{
  "num_attention_heads": 3,
  "num_key_value_heads": 1,
  "norm": "rmsnorm",
  "positions": "rope",
  "bias": "none",
  "tie_word_embeddings": true,
  "init": "uniform",
  "init_std_up": 0.0431,
  "init_std_down": 0.00531,
  "beta2": 0.98,
  "lr_head": 0.009,
  "train_tokens": 186500000,
  "dataset": "wikipedia_en"
}
Each number is 500 + 50 x the weight over its row's rms, rounded and kept within 0 to 999. Layers, rows and columns count from 0. Numbers have three digits each. The size before them is the row's rms in percent of the matrix's.

# layer 7 MLP gate, 384x128, rms 0.0862, rows 328-364, columns 0-127
096:536484463527496573419469458398582475506501551489431462593433542396478475620554485459496422513432479463633571526400578579542544509512567534520497387476538475492544458512518437455514446532490479479511469468467518506479544504478483479495474527562467496475448596469504534479504469493559485500514469560464526595490426556398637499495569467456551493556447436510479552398502522463510553526444
095:430548471484589472540441479459545538451556570569485496486494570450512485455510529502521440555443556441546530488510573674492589546513510584449493430513512472450519495439522463501494432497543486450498508522558546512502554489505530577562517473503536500561587403393481539531572463565508547478531629506441488504419509527569352458473495593476456546452502407523474497526518506450492511561431
106:520529463491436516556573493496578490572550491454418525484535458441460485504532530503490561575430631439548605562491518456482522582486530462512539521458502441549506432403448508448486554481496490559479503444561460587571498617508459497552496419411507490476478491468497533558483579550412480404499558451580450492505402437416597415504485477479505487439458538452519463451525436501418520518553
093:493506481558458389459531485471500506552541549496458556459537412452436521477543537543458505420454473511401506521514546549433472543481528510502434474478550420482499610487458490564476485491546536466473475534439335403491507570505470532570454463477451517454472533471398412477647498539505471533397490417525521460470515458444572531468524605512457549546463505560451522545616549467504517514460
101:479520458495508568423594445517598485461581488509533544534437551537460536520520607417388579528499424496463524401507611508549507500446483448506527455526537498407626508503418511511431446435491512441503513485515530459483547448473520431437404504444511483529441477509514455439497448541416420456514469446590512589398495519450511516521454512556477483574470527520494515444580401496517492545535
100:384495440490476495455471457499515504521537469448474509560426548464487540474528503496492459582509459499519535457513480515456502449438463583523442474441500496447366590497458464574547488531574569604440362403484445512428555441502446557482580470544559450555442377483386474464488538452511525585451493430572413506510451516446513526468469526495530492501498465461434508513488539561458600531467
102:467479487492421491461529453531497520420589536514516518460524486480454529466508467595484385533489493489572410482531497503477402453494504458524487537600511531448495486438509520508471461452499396435484544542452488555416587486494527520554530496387431475576484436486457486389418417396481637418428489476570543518458519467554498451456569527466446544528453493533563412448481444525565491546455
100:540526501481481527535504497438528461585558574471488495551461547555569495399484519519481480426424504452424521492484583534419534442460551420509570581590476514564537532504397531469539453529607429471464512566501470461523488493543444529499511525490468522490473515416495489541523523590522550513585495402538424517472515535423473494458576557471453582490478432575531483433353565407555527438446
089:554563451485534517536533494469554598491484565464450446579457575538446508529572490492505468489514543503463508576495551490507469505451523485572447491451503592528652493514541514564516482606541454405508476564425542568396413513424494429587536512612436508557537451509479410553453513526529594500550423531402496470456457386466433478488505477481509549456532427518556492491509484508529491516441
094:481430433629492566473431400527510451455505558482500458469491488493402499563502551489477449506537511521573597438477531418491464421523466474477561521470466508444535475424553568399518367510587498422493462456561542523475560487518543591500518409440415516484466440482574490452458450495482614417502539463403475483469511488544416497499488509543522442465511518564452428452509446510470546474556
095:414488460398590484559476514455471552525487489505479463448414475537444474535514470510532542538417549454588480521416486508565516449599507470599494539520499556595487534490523503435493543495534446478478489353493564440457472480433464477622495460546515481408510455557532467469459473489596449511476417478471454479464588453519559536486587543596532529530436552466561468520502405530422574503541
100:493507538562534496440501626537468464514529600556520510573507430502450597590404501533509480632428497391491522507504571548534557490496525606524499514541471472495528442568468519529517488555553482552437467468631455482511475558454473567530472359436475489441517398430441520517550507500510523473505467444514523430475455487536532463531562599476455543554503417433556529485551550514511490487482
100:504474438475508448467526446439546481511551540497508514504551595417495520431513635499495514453490535503529405480533577470507497493455483540413490580457444446481545562485399506515426532451542468526498434479411532510385619434429454512501519555524565512513481436470501509473506494537493459455386569546509351554533478473457531581491504527375541461497551427433492513526471512404549531531518
100:569497511462545411445490497522433544523505515529500479456511465461434544498488424661419489526483552440455532563541486532517530496558459471474547515386450434488588564492440559604472517429520588418474494538492507562504586606428453493495511496469517496449474443382427522437512469510458536405595459464461481508541440421496488412477398510454526505477542509437514545445534494490467530512564
107:509450466359560455483479441497531494522514572566591560549556467535508603612534511447443458516497515351568496443427497569451456468478425546593488540522514393448488430460542515578532422486580469561445481455455472537540477534589476526500530482583504534447451454549520512509510469587473441505452526538441487466514550497465533524520523471548548505550546513456470469633533490466540563504520
098:419523436429399588517488470451550456564456539451387428385533539429480533502570553554511442500544460483516474519543474465466539499493510512584441537528538552518453643484560576577534494610593517450529504472478469518561518507411532422522509562535556464513524505515548474504481565464514448430478518482512461510517486526604485501449545434434516435534473511537486467477550526486472411400604
096:487437553584549501464466586513450538544532540533510539511557568584434456531513476535519463461475521554517427549536557471548429525511426516437585540571468523507538457537428453477464496406456399432521455426463492543432556426445467499563540476422493480554540529497552444501490573553457513400480458486566476530514501509520619554505462508537480472525473407499616462482447395517520393405457
095:448540472489580433587521533422621454481477473496415412466462499513494508547623458479489521525459464453358543497559531542545451492456492531494468480471528507459492508515530504553476558500421460481408502526591509462449484512451554501517456554464405458544461444457464553466434604452505524525523465448555561607435502392504484539477389530540475549389498555462422466487543487462505423511483
094:421420576483562485541453484508424414497541512551583494551449520485496513570570458564494545456517471479510556468520451458457473427484508508523497548482451393474457444530472450522516548470455532575476402505583540511567557564547481493588510509450535474491436650423549506539443442468415551502581404449456548597514512561464471564548537596531570479493462433479433585509490502524551496537495
100:537499529546596508542493484485526476511532417468472473482542432523503495509502467539434479595531455454487473451376549505586495541487431514532463492515570464549461470498421563526513508460642562537438480554412444474514578639567404480518516452423527498566416531501498570522512478605577491467452454569550515485550467453482502513431503469561466497489494469553393547479512448477559620536455
094:508470399483432487530553538579587637442500549593499507526433540428571481554491512462480475497472519503589555511541580575588492524499488523608513438524571588497565426428439467481523457493456454556492524485460515506556540490487418565550499432512508527448517427430547453415491497525573566538512456340486454480525552434481459475496486520449468518536413476510560433482499429495470514497458
098:520448475615514549418624496481492492433508552515510474504523419510475397477477552461492469476516457444461472489502555474541489432481502547486571474593451567503521534493471395508574522518432537545540470432591496500538453573504441532483549415487523498555404516402577475483549483600448575498369535536558517540515547468445444549426533513462461496541483516551467544548500562525514414606572
103:504597578451442546463515560596493587496430503484504505547629463448527483508558441445448503544531472435475464456519490457519513553494451589476399435495466480584484455506447497534556490489374427542483584478523511489461383472449532487498495572463479564561504463481597412479452526528472512596547510468497348520474417499497506456531466516501571528527498535517446558580566478514546445458522
096:545499551425502596512430494543572479498445401452436469455499543525490461416500478467448462571445518522437398434521440394520555455405477537514511483534460456491496528476464509539583519559574477552424556496500438511488367468473517454532424503435584572461491422375485483504473496500442483490614438519500499520419490571504410511528538484528465512513498509452459416433523509497605485493565
102:476467511525395548487367502536459484463525517420332557478551481536521536531544533455450437521532507567478498504443469523532487491560505381504551522461495441429438571519423605486506535553506497451451538455522430509441505461561401448465496575439525527534455470436444540485462549537484458538554484548570565546497478470509578569489506495393502469541486607386525553476461505555461443489501
102:510475463484448457498513563522519548505427530537541503570481474398584541542531458545364485557420582515458533502536633509441474559556478417444479500434453454455632497516539421464529547545464507459455503463545468517561450538503429497500411477475520493476479409475546551393528415486513552435505430527520428534497486476499490580540550518570567482522492529556472485527601445574481540406490
108:546513405424480496530564520568515544500402411411454490530457552548505550565503586527414525557504493569600510488471487479478469428435468538577451552476535499456443430405460496464504482451539477484473509499494543497511555502462502398422539511447446507549501534463588573518501517553534478587479434543489395565509557455442438378565569596532430467533521428455466527553491506485527545567543
108:545450548439509554482493581472496608441501494472475592510420469446514455451525569443499445553479509474413474486571482548532514490545518500512543428520443458551458535479480464514522426500498460550496555556559494550549455370464408464555523460520562591422460463540531438502573452488480518494542587501475529587448500500500507462550539499407630435529510525554346593519534439529501553456548
106:556510463558529507449493485569482548494439506529513416478457580469472467414466627519456467546523445499471481544481528560554449411458451467479522487522399428579499507479500492513556460498542469417437427444551534544550516491504502514535505524465585524470486502460543485492419455610475484368463534464517487588453487482406491506538663548534522524475575580544514567488543485513425427544610
102:545407530512499457543506537423564427592463543534412522430499516380452556419569516516569405549529505513514538496514482586535454564526566554473461583509461399436551516521580419616536513523449496489439448394459476429568519484518524612434468473460464539488500420520540488575437488446531470512519529469510464541410484524503538425553509487548435482487469460493559555479481422499516476490547
102:520437490444376520536522532429557519504521490433438489443486475434477505515538515562549471549490659557470494439547526548429483502430509502488417559483405549575410560506486457521510523561497504497396574571508534549431465521493535505602559446507504502478581545440523502462536525527521454507548521569520461547484475506501442575452607486455534538511438483545558501372531565557426414485556
109:510492581495381539541604465424447478484515487485415466427474491501523406520467533469440441503496571529472510413496546525553519509479567479532446400486412426555493502500503529489504556522536523548497488477514562523439514549407343582519492552590559538611597536454494566442523523544431505555525518469502488621509474525443482537488508527432523454496526518486560532473496509556514492359540
103:481502523483446504465478450417496521456557469469466549492462555480530522491510565544425469440526495407466540554433542571498501504548573495543468381448501460542520451492421454555467490511464529416481541444446497512484559526544507497540501512561551614518560467444448451595582577507587433558463437411477464550536513465478551454546575514520529434615450439472540535541461473412478648475579
095:423555397496536494525574611511443532566509511437428441474474571441535506531572535505529453538545614509473509456456582409493487524483475491561551504536527485553492442464565466446538490496538501372519448517593530516438407527498444559469440486461481500452518529449578496548505484481564526508368571533486517445450505438475475438473503506505482391423581504505459446558413483484524412481584
098:448422479499428455445463477437440475472502585447548536450458513484541468556500540570454538522545528523537458555541499472497482533472533441435561411451389534479530527487489525482570508526489502603475589505487526530453499563438542444499521448488545444519512539481532459559503395504473478524512425426465580592430462373422562499463495460409520472442558609574394523563544439490421535565504
108:537513408425472489595515510432548489471447502451476534541425507506558499429501528547484474445590422467527492484545507467465488505536546465527477497525515548512513542414432428524643510525459409521525516448470516526367519451540492466534497431562520457558485464566643476418546514474481462551464424569571427552442565511480489602499485507443538538555597492436498508419572481521595484538471
095:461572370497495438576520400508521507416456551500451521548473499468494508506548484574449555551506521537484515548473439517464485465389501523507599433453582424573486584413549458527528415397519449497496463583517467463457540502455507593494515448512463510547586438511493424519536483576511549652547413480515518541447480521452488533477483570468478429439433440471510548557550467471499516451515
# layer 7 MLP up, 384x128, rms 0.0874, rows 328-363, columns 0-127
098:476478525481402463425476364588548472511524476426440490527418492536508452511521573553496513529435508548535512509465409415587498421485491548463486491511399449448518594580496495534546438475498551536466493444498533563488431477510442630614564554464484561534512486488453499492507576487431596523513521437537457522480521464455427486510535475607516468424561490561462511540496521501392431551472
089:521531495590565513525522525457454499476498569558452494478538558454526570560468595420487451553497468491406488415477631501543605531430481496594510516503450604539446485525446432468534488569592460485555537438581543529498574409431536480466466557497476457571591511463438552530547528550503477503511551499437466524498517511501546552515466427396436513505465480619480463511455471435540447449449
098:544542453573489530531429504574478503537405531537420478570489504541620478471451501498421480441555430521551611501517501468430534502505502533562449524561430493529574514544491400473486569487419486515586486476575547516465452468470500570524485478578430463531501569444515534475577470453530426442507560564451463452508464528460482485503532532495581558499556610485439627559605486521495587552460
090:409475483548470525527540488515444464506523416540558479618477561573566436411486569471540493457509595383581442482469515530527518493643459436529542531514427517504553463539427534414509478482472429481556517519478511484418492426437496563525508478482442484476515512488558383482521563491537481463527541552441473473571541519488504545465457525445482524565558515479498539440463546516444597387385
093:457484542522572562395515491498486407632476444397478580449445517537520479497519475459558457525518429416536489557459446465472483495487526569619430481504487432451503486521541523506514468478532521414471561423484519512558581430445547513547411470445521480497484462495472439492557530502536551519569615502515514495546613554490583417501533455476500516561506410577459561494519460509388428464453
097:435548464443483460479513595506502491443502545494484525561434563486445451489430521516449590442482444463464517479483516525463554486386403476557477492402502461466525446521380422500599540468482465505400535514422545380494550535507470490597495493493516541504429483441551566447474479405495551422453438590439586582470519541437487580460493515439539535442488467538438524425486521444519528480474
099:532500548417471513555531465515498480631526558475501504497549459423465433440464467424521552519444494552465481439627501507490445366496519549507478482535475445573507639480489498503473448490546482565533578578460505524569528530521492449427583521476411572516435402487490561507418433504440557510511483498567445539557466529456482419470566530546586518491474496516592471506463512500619453513548
092:505575532548500445447543513416553549419468495474520535529476487518532523489445612398394531556535460594443498457514518447510551518482565522496536515441491597482563519607436475543587432523526402500495530443484476573549508482471556609527450544478469499489557511559477517500474640563614467512490546496518522494515533444550505608558459447524541479525459442484543627523532478504476433451505
094:428464478518571454510461474518567457529436534441463497414543521488465434570491547510493529507503532513462459512548433524532439579458497618523539427487543507518492440478587539562478478473412445508409658506489366578492453572497474523542520512454534557453464550502511538456556493445379570528475541524452494584447475566546462574599509522485445458426549587486433558492477548508516474495529
092:443453556423579531565553510531490513533501555502546538442486604463487591494518446455485503467424559542520481473468575553565393440527441482536570478493523470527608561550495463484432461478590434493444502456479432502484528470464446498432475474424563624555448502526478505477439439443510547474558539489535473488565372529483448474430579528440602520531531465479523543395506511536521478476605
088:529539533502533560460433524570495509456501494393550506482522501468491536513530585471510544548457573462532475555462449450478516546500490444442510510409433389492516601465539522544587412474476484526515483378473526399626573495505429548600533531492532589529501427539450542476522501469506546503462460565481485503516512555487450533393511473469509338535556491463452441603415519524503511460478
096:428477472487506557546467527525506415591558617465473474545441510531525416570490397501520458499464478517512478487486526487445534414487473636511409469534402496505531449460507484482521477556508499464463572483568522507556402441464497601449484440534499437392514561506479436626483497526531476541453435558373421448482529467414524505559544414491533418477479489493491482404523515482472518460472
099:493489518491496550483446649490535586477541476600529530511518421472433481558468458454502564552521474536506593588522559534472562567477492553539415522480462499434443511519501467482495549444442560584520416483545457515610551460433446514484566486472511512555434437499543522509554535493491497556551446487450618474454531548558475463608428494555588521514504608543530439426613486498486544475498
096:520563474463536496506465482458501541506490543473436500524507565614438450369581528517493480537484606496489540468404565485457478405479511432517467394466443477454518421511519446415451514548555445541530551545565361487467440503581498562577512499481544477492580431476455557517456599499525454447470491612539499493486549521555449494539526452488457517550451451438467507461457457552523371499494
104:420501455526442609389488553550617471440452460522474430514514576492562455548472536536495637508547514479540577516530586586508527434516494423492388532468520507548494526462552471580423538484532523440506508535608492417480501514481556562461579462534445572552469502523515540497434503539533495405463456534495484581499512526507525560405486549480426410548526490555438479501535501509425538538455
092:527470581597544481566604517546475487503555447546603455529536553392549465505480427462537504426449514517505569425557452485565450454503492554546442525541555504490539531534497508462452629564490467532437444514535444547511440524503540531545465665402528550526522488494496429517486444544508469510399492524583492473537540473508592560471536476565484540449474550477505497508554387560446541440491
092:509493461499597547543486491395555503501490377455501445629503520480530589522585488519530601515546550478486408572490544546512475509491511539449571501490380480449487419560501503534513464565501555483478415496503530505446471472554487489497509441553428505517531520428563431461415486460454473493450440533407499419524455540471583489496473544529543399490526429518411476562474499658467504528524
093:387415464465450453475450504480559487607400473519448452485414529488509525526476528492529542501469564504471516524462494458502503501556453546610487566492495489517456605487528458489475454546486484416507560439466493420440551463504520495498508397478490464511403493621567558404602476423481455473526563471564530482514439476482517504573468448583552468567553495439597507555525417595470512484411
095:498492517551578496467507647588469553472543586570479511599523506505492564601560582563419470493479504524516437528521523497570545480513484521403505531478551498449545435474443560515519471492419493511447423473514542464495478532517593516512408400453433536522492508488654502483515413494463461522434585553479492433488493464526480582433536608522498483568503477492553455590521444498478466443459
090:443528510539438515335444519440492488459489586452473481547501508508550545447506586602526517421519488421554543573578483583554500536543472453495520483528439554593498525503466522450470522525470511542539520564492527599481577513524447457436455436451561517499485475569464441490458538474434443570476597563449466503518509578527612497501578518501561467470532567533422474485423447526417485548405
098:479618471405462448487461456556504523470436375500549519528543520528449512503495490550525538497473511482433520537525448576519500404490518453543526460427460425514556526462557569551580513546512430527518418475476535538480420473458407569420511607441489558505504512610489566489535536517418480486533565573553495438479516479468507487531546499518573411515544551554469529517611542531468563360451
097:517570526530475547496449531511530532535501460492475466499491441414531506524511468548559536513455501544534516535529407624556517516482442342538473502606546501478575499493500461530429497518445471537491448598447465578385461484481450551581463514562475482596528542452629456456415488496483537505515446495595442518567518543481613506529486528491563565463493541490411523400539568489545569528490
102:551423494519583502558518501544509524445545385535575480524437412476427497463539435542468503524533437516446458512509546490443477479471510447472485524503474458434586483491552508532468562557554385538461428407450505507499548411532573460444482526456579444564550489515442558475532497537457519440464435511523518479553423547493514385496537523549432409472490587374566578383444463470518472479497
122:524487599461477426445523518512495562484594483451412524474483488500504460489440475475516459531437460568439543566572512404426545503518469436391470511512486466616546549474588536434508460419478575514451650456579533505582533600477487509556557500505443495523521520397498506500522423533466501625519436531480495554491502491508515469431556550441485474467483478544495579512536398532458526517575
094:559478543572547490595460497492572486556468507595558514579534538530425596502498561502492487459560504474510337484474469489554563571444491557513454472612543565450477486477538430401463526508569512495519487474437570464432479501473508526408477445543489394485494556453533459499563541476586462456496488377505538461529534587495489477506425433505430582551522507472459562494553570434507508478552
118:596593566531509414514460591549479481506391477463474562502562453453548457568466473612520502509547478505522661463569480431538507450537575480466396466540439546446554438530540417535495492454479443463503596442492516439508516498447510509506479539427521498509467527598565556480527443514512539528612488492545497511549473554470569452476464461464484588612457499481448533520517502495577495557455
105:455429572427563501534586416499568372444460522483481479464531583604484523434453596490595522506495562441521498497423577468515384463525504524443433613480493473438535473476426585472477593487487504477517419525474482494398493462476492465517558537561415482532465453406536503515445469480425524475461539532467480512383489459537466514439492538479473463450463498470571592522489491490488481567483
108:495486474551558524510491469540488554437464491538590527468446600535523553533560636442509438540415450557467561549468527516480468494571524540563575434501535564557476470496488534497526454399571517500497451612511438535464451539541449497486549529497468593451607473474474537610485493488442487545510427497488516556525487601527365437438548511529541444472509384528553508456587442496506478506458
114:496525424456446429582552503425556516362408431453503569501452489557500602475475503506515580549576476522460609540435485513568549534543427483577506410399500494514544517417520496512607478501498557588454501483559489528560513569491501428458399457590502544544541496548432446542500432522549495482525544478401539585494493510455404553467434527498465489509517493546480484539497452510542488479492
105:556464477471483495583483501499596508597567512490483460571594424517528546531535508501476475518524467491536532508415499455499482518520497503508448562541513508510511439594476565503529481481484531393451612543550397510455529540569385465472555483507579589578464550506509447488456518549583430499495492501470590523520573516622483533559482488477467452468510449538479465581477561605593380571456
097:590618531571462507523450448516401525495507549474462503501449523514508583484532492413437502476464529527521498451460419570516460469537551542466514429592552498471558547580536489542490452516495387612528501465469415481544584528571455534535470563447471546573426496584456468560552520587470474494532510558461497451437439518380518466588460472616509464492494462501529560492522477505541583579531
100:473476507583491439515572521394514564515530414492519475507549418512481482552507479426519592521467454553575447419432507416481486500509484410422519565470527474522488478520525569441552577479576561504452492442464497445434468474500553539495494575579510453567561498555540504514548569590524516555425502466430499461515428561438571396458487431528558450488531548566574419561418436517471486417502
100:491507510557541549506468465423520486508467518406501544575481413368501429455621512439589506579478469463501489412489434451417505483506545518440525511584575524547432507517395504489463494463519518545430573482530435560461420541540519522480497535519473527546453484467559491524569608500468361497450441450586479486494527441503490453489548576492432587425405544507559506451495559507502510525511
094:506555461546448514473401514541472499535493479497482462524462478534518494461488391593503508517450427506462534588566487663608498480440485399528428414477524453446476550459424482488545594482411459520464518595479478509475634482500513399554522547487515520432517467510579526448558599406594562506463542520490447535433490448497535438435512514529512562473519492488522506506484514551557541452514
091:599451518446595518444439505562493509412549529403430486502545474600497477464509496553535545517519400535463602594540565601488514529542448408500558446581504424520423505508394523488438412470442489486485541508569496493438534560509469386474599474527446497457506519499486458449430582467561522530527481453501503515531475478530475465497541613527522551473462539491490480470486517599433448465553
099:483493495580546514540535387478597458493511541442460433456494533479461498470515500426537454568424545510476587509444491448517507593528542565449381487513494523503491504562496469464517557528529544493456471487518463454500480563429518527522497504525507492531432466428430543602599527583488495427508479483430644411533467547454544562497487451460472468448379482524528401606497461422415513448554
# layer 7 MLP down (transposed), 384x128, rms 0.105, rows 328-363, columns 0-127
099:492498410483505431431526473512497513525452477466477521598429423460520468571580498527483572514457537488501525554567513487577593500474490535484510515433470483538588385494488371464569469505536550444445448477542535432506466509454476455585497444545529482471537505484557475575489501572491470378562468508450451461381488561454554414439569521415526538451461436436538491488494533536582491591410
092:445476490493478552490509625514599450582455565453541565555484529625575572504417434506445550538493424508492561429469483490566450569447523429523563488468445410506491541425520538475531519537530521529538536506529424501511529574534559402404467411466478504470495482551529452619431513449517518526509489486512478466516533528490526465512469462493637486558519553562441449531497604496484558532420
101:521466479518454492417520519502526475551483521409515461542540514411547494607520516501475443535418503554471547515408474554510464531525441577442514494487452530514477488523503427475381523522516513599473554515532455467547538514537518451453533476511498615542506381464518453622437513564506488582574421468491548599514411527513520398565501486445428464485506444472561492495395536518476390469596
093:547536476393500492423454566563445543504473596527393502428443485438418393424502457504464469457550519531507492513505492449483536510537552548501511520472445455533557573515515481489507444336555500508519533534475473552565537538589432495569504540595527510494531429560509579546550444499515589543613476519483576506507570415463434501513495485471515490468528494461438591586485485428546445469554
102:531467516516480598568463513427466478486357495401471532603488524488546518470538568562582457475493490429497481476505485457522563513553460431467485553409498545478464429465476487535478484555491473449466471622538462426522486463543446502472463425520470473480484523504536626377429471539514473499498413593490564551571515584524560460482544405494487499475463434535476390410494583534496500460516
096:400576506416459428446511459540496613441537484509542464480526574435585529548576502496522469525559561479521520523532469490491486524484531597475545487524557555491527616599506528544485507470525509494520435443526482464493453505454460512471515471565414534434408452550407449496483379480547520552479507463448404532593558452539568442543522537500537554375471539472518448446424526513476601515444
094:455468515555520473521499419529571561496545510498436550542384504512500571513504509555517519554518426425532418459520486590523465467460524494488483514625502594472458500604460516547499450441571436429496513496485619499446467455485477435483560467487464485515477589525400449468527385383460535501443503500521508492521407513511489412475522573517417536477497553369556535514454449511490488561414
096:468417535494421562451517449486623507566421503514544508536461485404523478488554421551516432488497525500571569486567526555545493477506459414497514509452530525401446444499542538566479497549466610565513488442474497442531421467484497406522424533481519463515486410507458592408481473454440492461509409486432524583537529486491502548385466523489501509629462618469453425484492471561484484476541
087:543501422467534493470513482547495547518530500501502444498516424499454397546489525510510516526470460519464453444474507528463492493493457559494505519459478362563551604463504550469489585456604489532474463498566569350458505525492490408493558439471454491552550473578503497503537543471513470455571472530370450474487409395434508419484503617480518474441498467464592436460550440520464620463442
093:448445538474508525508565399503411522493547515516470510498463428496431483585462581552423532522501496504554456528453487545481503523475644456476584519467486702491563513538527493461563421459498466430480574435521553489485513482458490538424476467482445472506496514578554513548500443493455464455481625457564495547493495497547521525443390519485451515462500504386470536449603455546452487458565
094:480482490490523449571400527577396503562413527489443450481534552448427535542623463535504519548468483587587529478504520554541417515522548537565531545509547492579465458548575442404575517479547357418541459489488498475445460509499542464535558461491430429578503502567507465530524549523547456547548412546510535481518429469536559463434550546526458523548466556528559433537519522424474540573484
095:407519570416446445491649542455453528474458477510533559523455559504486490512503527474519620528452452504463359484529418473486519468553593465469565514535565448499522591408523538514502508535474460533487491502544512494385562448483454519586524510493580577390457449536458520419441548506506559505531499449427526514491547508524563572508586518460491528518512473431421549549418457463514476423505
100:501440453501451484452468407491430487443437521502511570437488396500468448502576568495526463497480495530429550488424435521447424541561493530499501528458505473608480500498471573499498506523492462465525563465483552487382483465503566518482588496638436508449520366476586460553511506538486484433482521526490521493438542577493580372540449480469350474424496481540550495509522573485459541487423
095:477589509460458425550460436507376547440579512510492544515563463438426501495447423516519510450534464531450529546533550470542461472484491406441532500513508545483581562608488508566518498574448585462459452577578528519399607575463414485475511557499569546491572490454494530479505440579540494521479512440448468534544433492518560462489565547469561601423445474500444529502472424540423472534559
105:472498478375429514517449491510493561521609449499488555461545479618484498518487485513528485546616454473571454509420431514479562441537462450557532510583491581468562611476518532521533494507574431435537446409494495498518517510544514414502498477455518483529419482434465569483475495452499428481504570467523467516531511526564527494516506448552528490551479504516612440413525459599502596363591
087:497452429513455482412470458481538534478536525520532493472475461494438596522425570547480470508570593554536396520576482553480523504471565431492580536441473454529492465343430537535426463442566510504551506476479546526462568447530420483496454394467518566497448488526521594497548589447516513510587485381474535519445485589493425539504405523452453439520455447497460462584465505532553493473474
091:438464559486481474504430404490521513502537496501580521394480461445503515466522508499511484502494485492455503520481529432485525507490542437534470566473585458552531545365545463519510555456506432520519569527483473480540537426458588545544539580510458534486529457516535515529557412516501467584488434493621464432497513492575340590421555483385461565541466524470389441386583488466504492498507
095:552551490487554550595572583514441496473526534382570518541519513507418421453546517495487461515566465464457453496488501425511488495493562495449525470425521513471530490526572430475527577399512431469491496506549502544553524499450482490478500493444562453496504461554365498485500514519465559529594443646454523513522517579523430424547431486556439455424425473546441530543533580448505434496636
094:464544442536451529537577462503599505545451518490476456437524546442499464457481395461533482522507467547475559570463445544448450463471473476461559466542497733511521449547562525489535529422494508552516508495520470526520481510523409557531418483520475534501488491529363386508578544474475517567505445465523528512513546525418581452430485417551471600503441518522464467451565507468525540490425
092:476473503436512491537517549471392506582469513557478601478486561442418545500473448505507466512510511617548543564464506485526511566578514486426506521564487493539513510516612439540463558557551529566506551469435528464434396488420557596434554540440524470603427488496544512499526434472489582542404415394493541527453536508476537520453506478486441550524516448368466564464453449462511481495556
094:494479495460492510570527438518533610434534515538492486463467419387435430617561522453477467500556455496485529539520620583550555526623447506487478433526525461559462508609442489410603457461445426494476442431500522511514485516491412523525478473446473507524501446541520408443564473471419519538540429519496500555471407495509433469539513515479488424439476446466512430467549408553508530564489
095:556487488500483564524490558540414506451496492541429474520557489644586494407542532593459492538490460523462527512437503416545459478559441589503487578535582505618496397414461502464485485496388458493526575511501555461506507521535442546514468446579540516494374535500431525624475595462543589526494448539497495462535609469475486476533448465507520500504480555536525518549531452568525466467509
102:588506516450509549534498510438529540559409495596574447481507518459462481544513465465485424529472541479557564451524535524475544580467485514506523452406500362471548511404494458466445427423401551460491464509539542496579456542550522527484410442454491547578487494431511526518513484489498515578594468474551339511503535440436446528549371566515531518497451499573548548423479501533545491503550
113:545497530413520404413483570551537473451552527499505500443424488586548532456449431440470473533534441522477621558541460536448566445622543450578533479462488557569556454392512463386524539506525523551461610424460458455513544468499601550594521510560511499549501448457498439551500525505474493527593431500437463505435565531461455531516481440527479544499487513553584484516448513490489504526572
095:563542467505545526470422549463517505493504432546502547514523502467485488437587506466510498550456445465558554548484464488452471554433511505475562490522419587600504428595562439464494465589477502525445507526496551506507523516426554528626522442496464539461536479575457429561385510540456530540438536502393564568495516446431515518481511467565551471379533424523494584613513481598471576445529
110:503478515545376497507496505520588447539439507458523460417515527437505512567491407444536544535512492528511588513518400479641548492452450561468459450504428540553523528545567493511491437424543507531536535591450493442482491632462608568453549540498508529535555453532518485485511491497487454600528404427533501417583504452492578442480492532506466531528454518472495471472500563372579450531472
103:526457469506383474525486502478532491596541529514560533464494442403435488447443525482450512499465500446488513504539498538476540566530486413489519605517568664523498518558488546447470419596567411538467546603436487460564504495416539547608514529482496416493500484411481437459551573542582536497463447469465444516457466531484506594568470468545582461452450541513430452544472450528473529464501
109:547568492505410412418472526445430565487593484503558504517493547508500566513499599533467421449486663469548574441592540437469564529436472519516516508463614480455498460526403531528541473495444451464547557451501495509575551550526536480531507566509476412493504479595479576482512529426515532464564502484514455546465531393586553488552477483520444505484426538428496511474498457553532601555519
113:605426508507575490494403534559525414420491589613516427540512486468539493485539485466518461507653486533475525508566507473430445399503547503477476490524419577397425514512515502520543423532460533540482416383519503526475524442619520490526472493439469500466494497457455549520441431540473452466562455511466518545525535553450484505519419562582438455463556556447502506523553568522437447462502
105:441476525474523517406526568517512583457598532489555523536519441574557537544444571469538427507479492528479483536440571505493539498451450493596445425506435419521461566424482565512463451593543546605533432516570537518433481511541594540566501494416466509556454469501555611488548519447506490529509546481600482504486491486474510437500557497479490546545398544513617414520401481457559549545462
096:485497506438486535492471436549573456439466507491465503530542553450557464483518447556475492409522395498554511444406513484530469490408442529471478517451481514469511564499462479579499557376523500398427553567470497477535541527490510527416580542500427501466445539465569476466381455588496548568517378426486467532426462478581438534433461456414459452495435494474439435538596566496468479552505
102:456484459478579424435538503471493462382560518541513442535550479461556415463532393513494550508485441454514495533588508514475494426505377514430516506565500623471483476618540491465547464478455488494546553553556495435582461580507507484536542517492452565489512511506450451472462519382538523529471489482487492442508513439512575483511505502552521608452496398586470530455555472411558625556459
099:415454437407458397455490516535440531497544554469541499542526525497572527514508479455537447423495513456554517573567528524475525485576505432478432532498408485409540469479533524512450504589428515545515508467409485484562501505550470486461530442418475403570571407550400561494495447422541435447480618438480447483520504452434535444505471427512559479611505504458516509549577439433488555489560
095:468452447505531462405478518547531560523525602391473427469475536441455480499437611520492503435489514458505520535486580610591531445535412474443515481549523529545564560581534486382480472523539487447482516454527594446490476459536490592448442449496512540471534559549588449565484472379574504462480488495440511473525497528517445531526474575511421475412514431499530577617529462480516495472457
091:476527534563527471622443508501453455488534465511544576475504527481507546519487579522510518509419585506525512400520441509523449430471449506443445514447610414459489524550514443461491566558543480600568476474448505503452418476498534504434477505522468505520537479442506593546544542515431496542506500494516567586406389393524613511426560482502414382604520535571545478565518545502501497489488
102:582500521515445500481530442460392531517480510527481484478563556474548486503471513577419513430610450495504510486574464516480511468511497434568524512469466556522528527484495461506616564544482409518550496511419465547436518415523502465567485445471544458591509508479632450406435350532522489570451534536465412511424522457496512524553514530495487538525614606549550547444478525474564517430432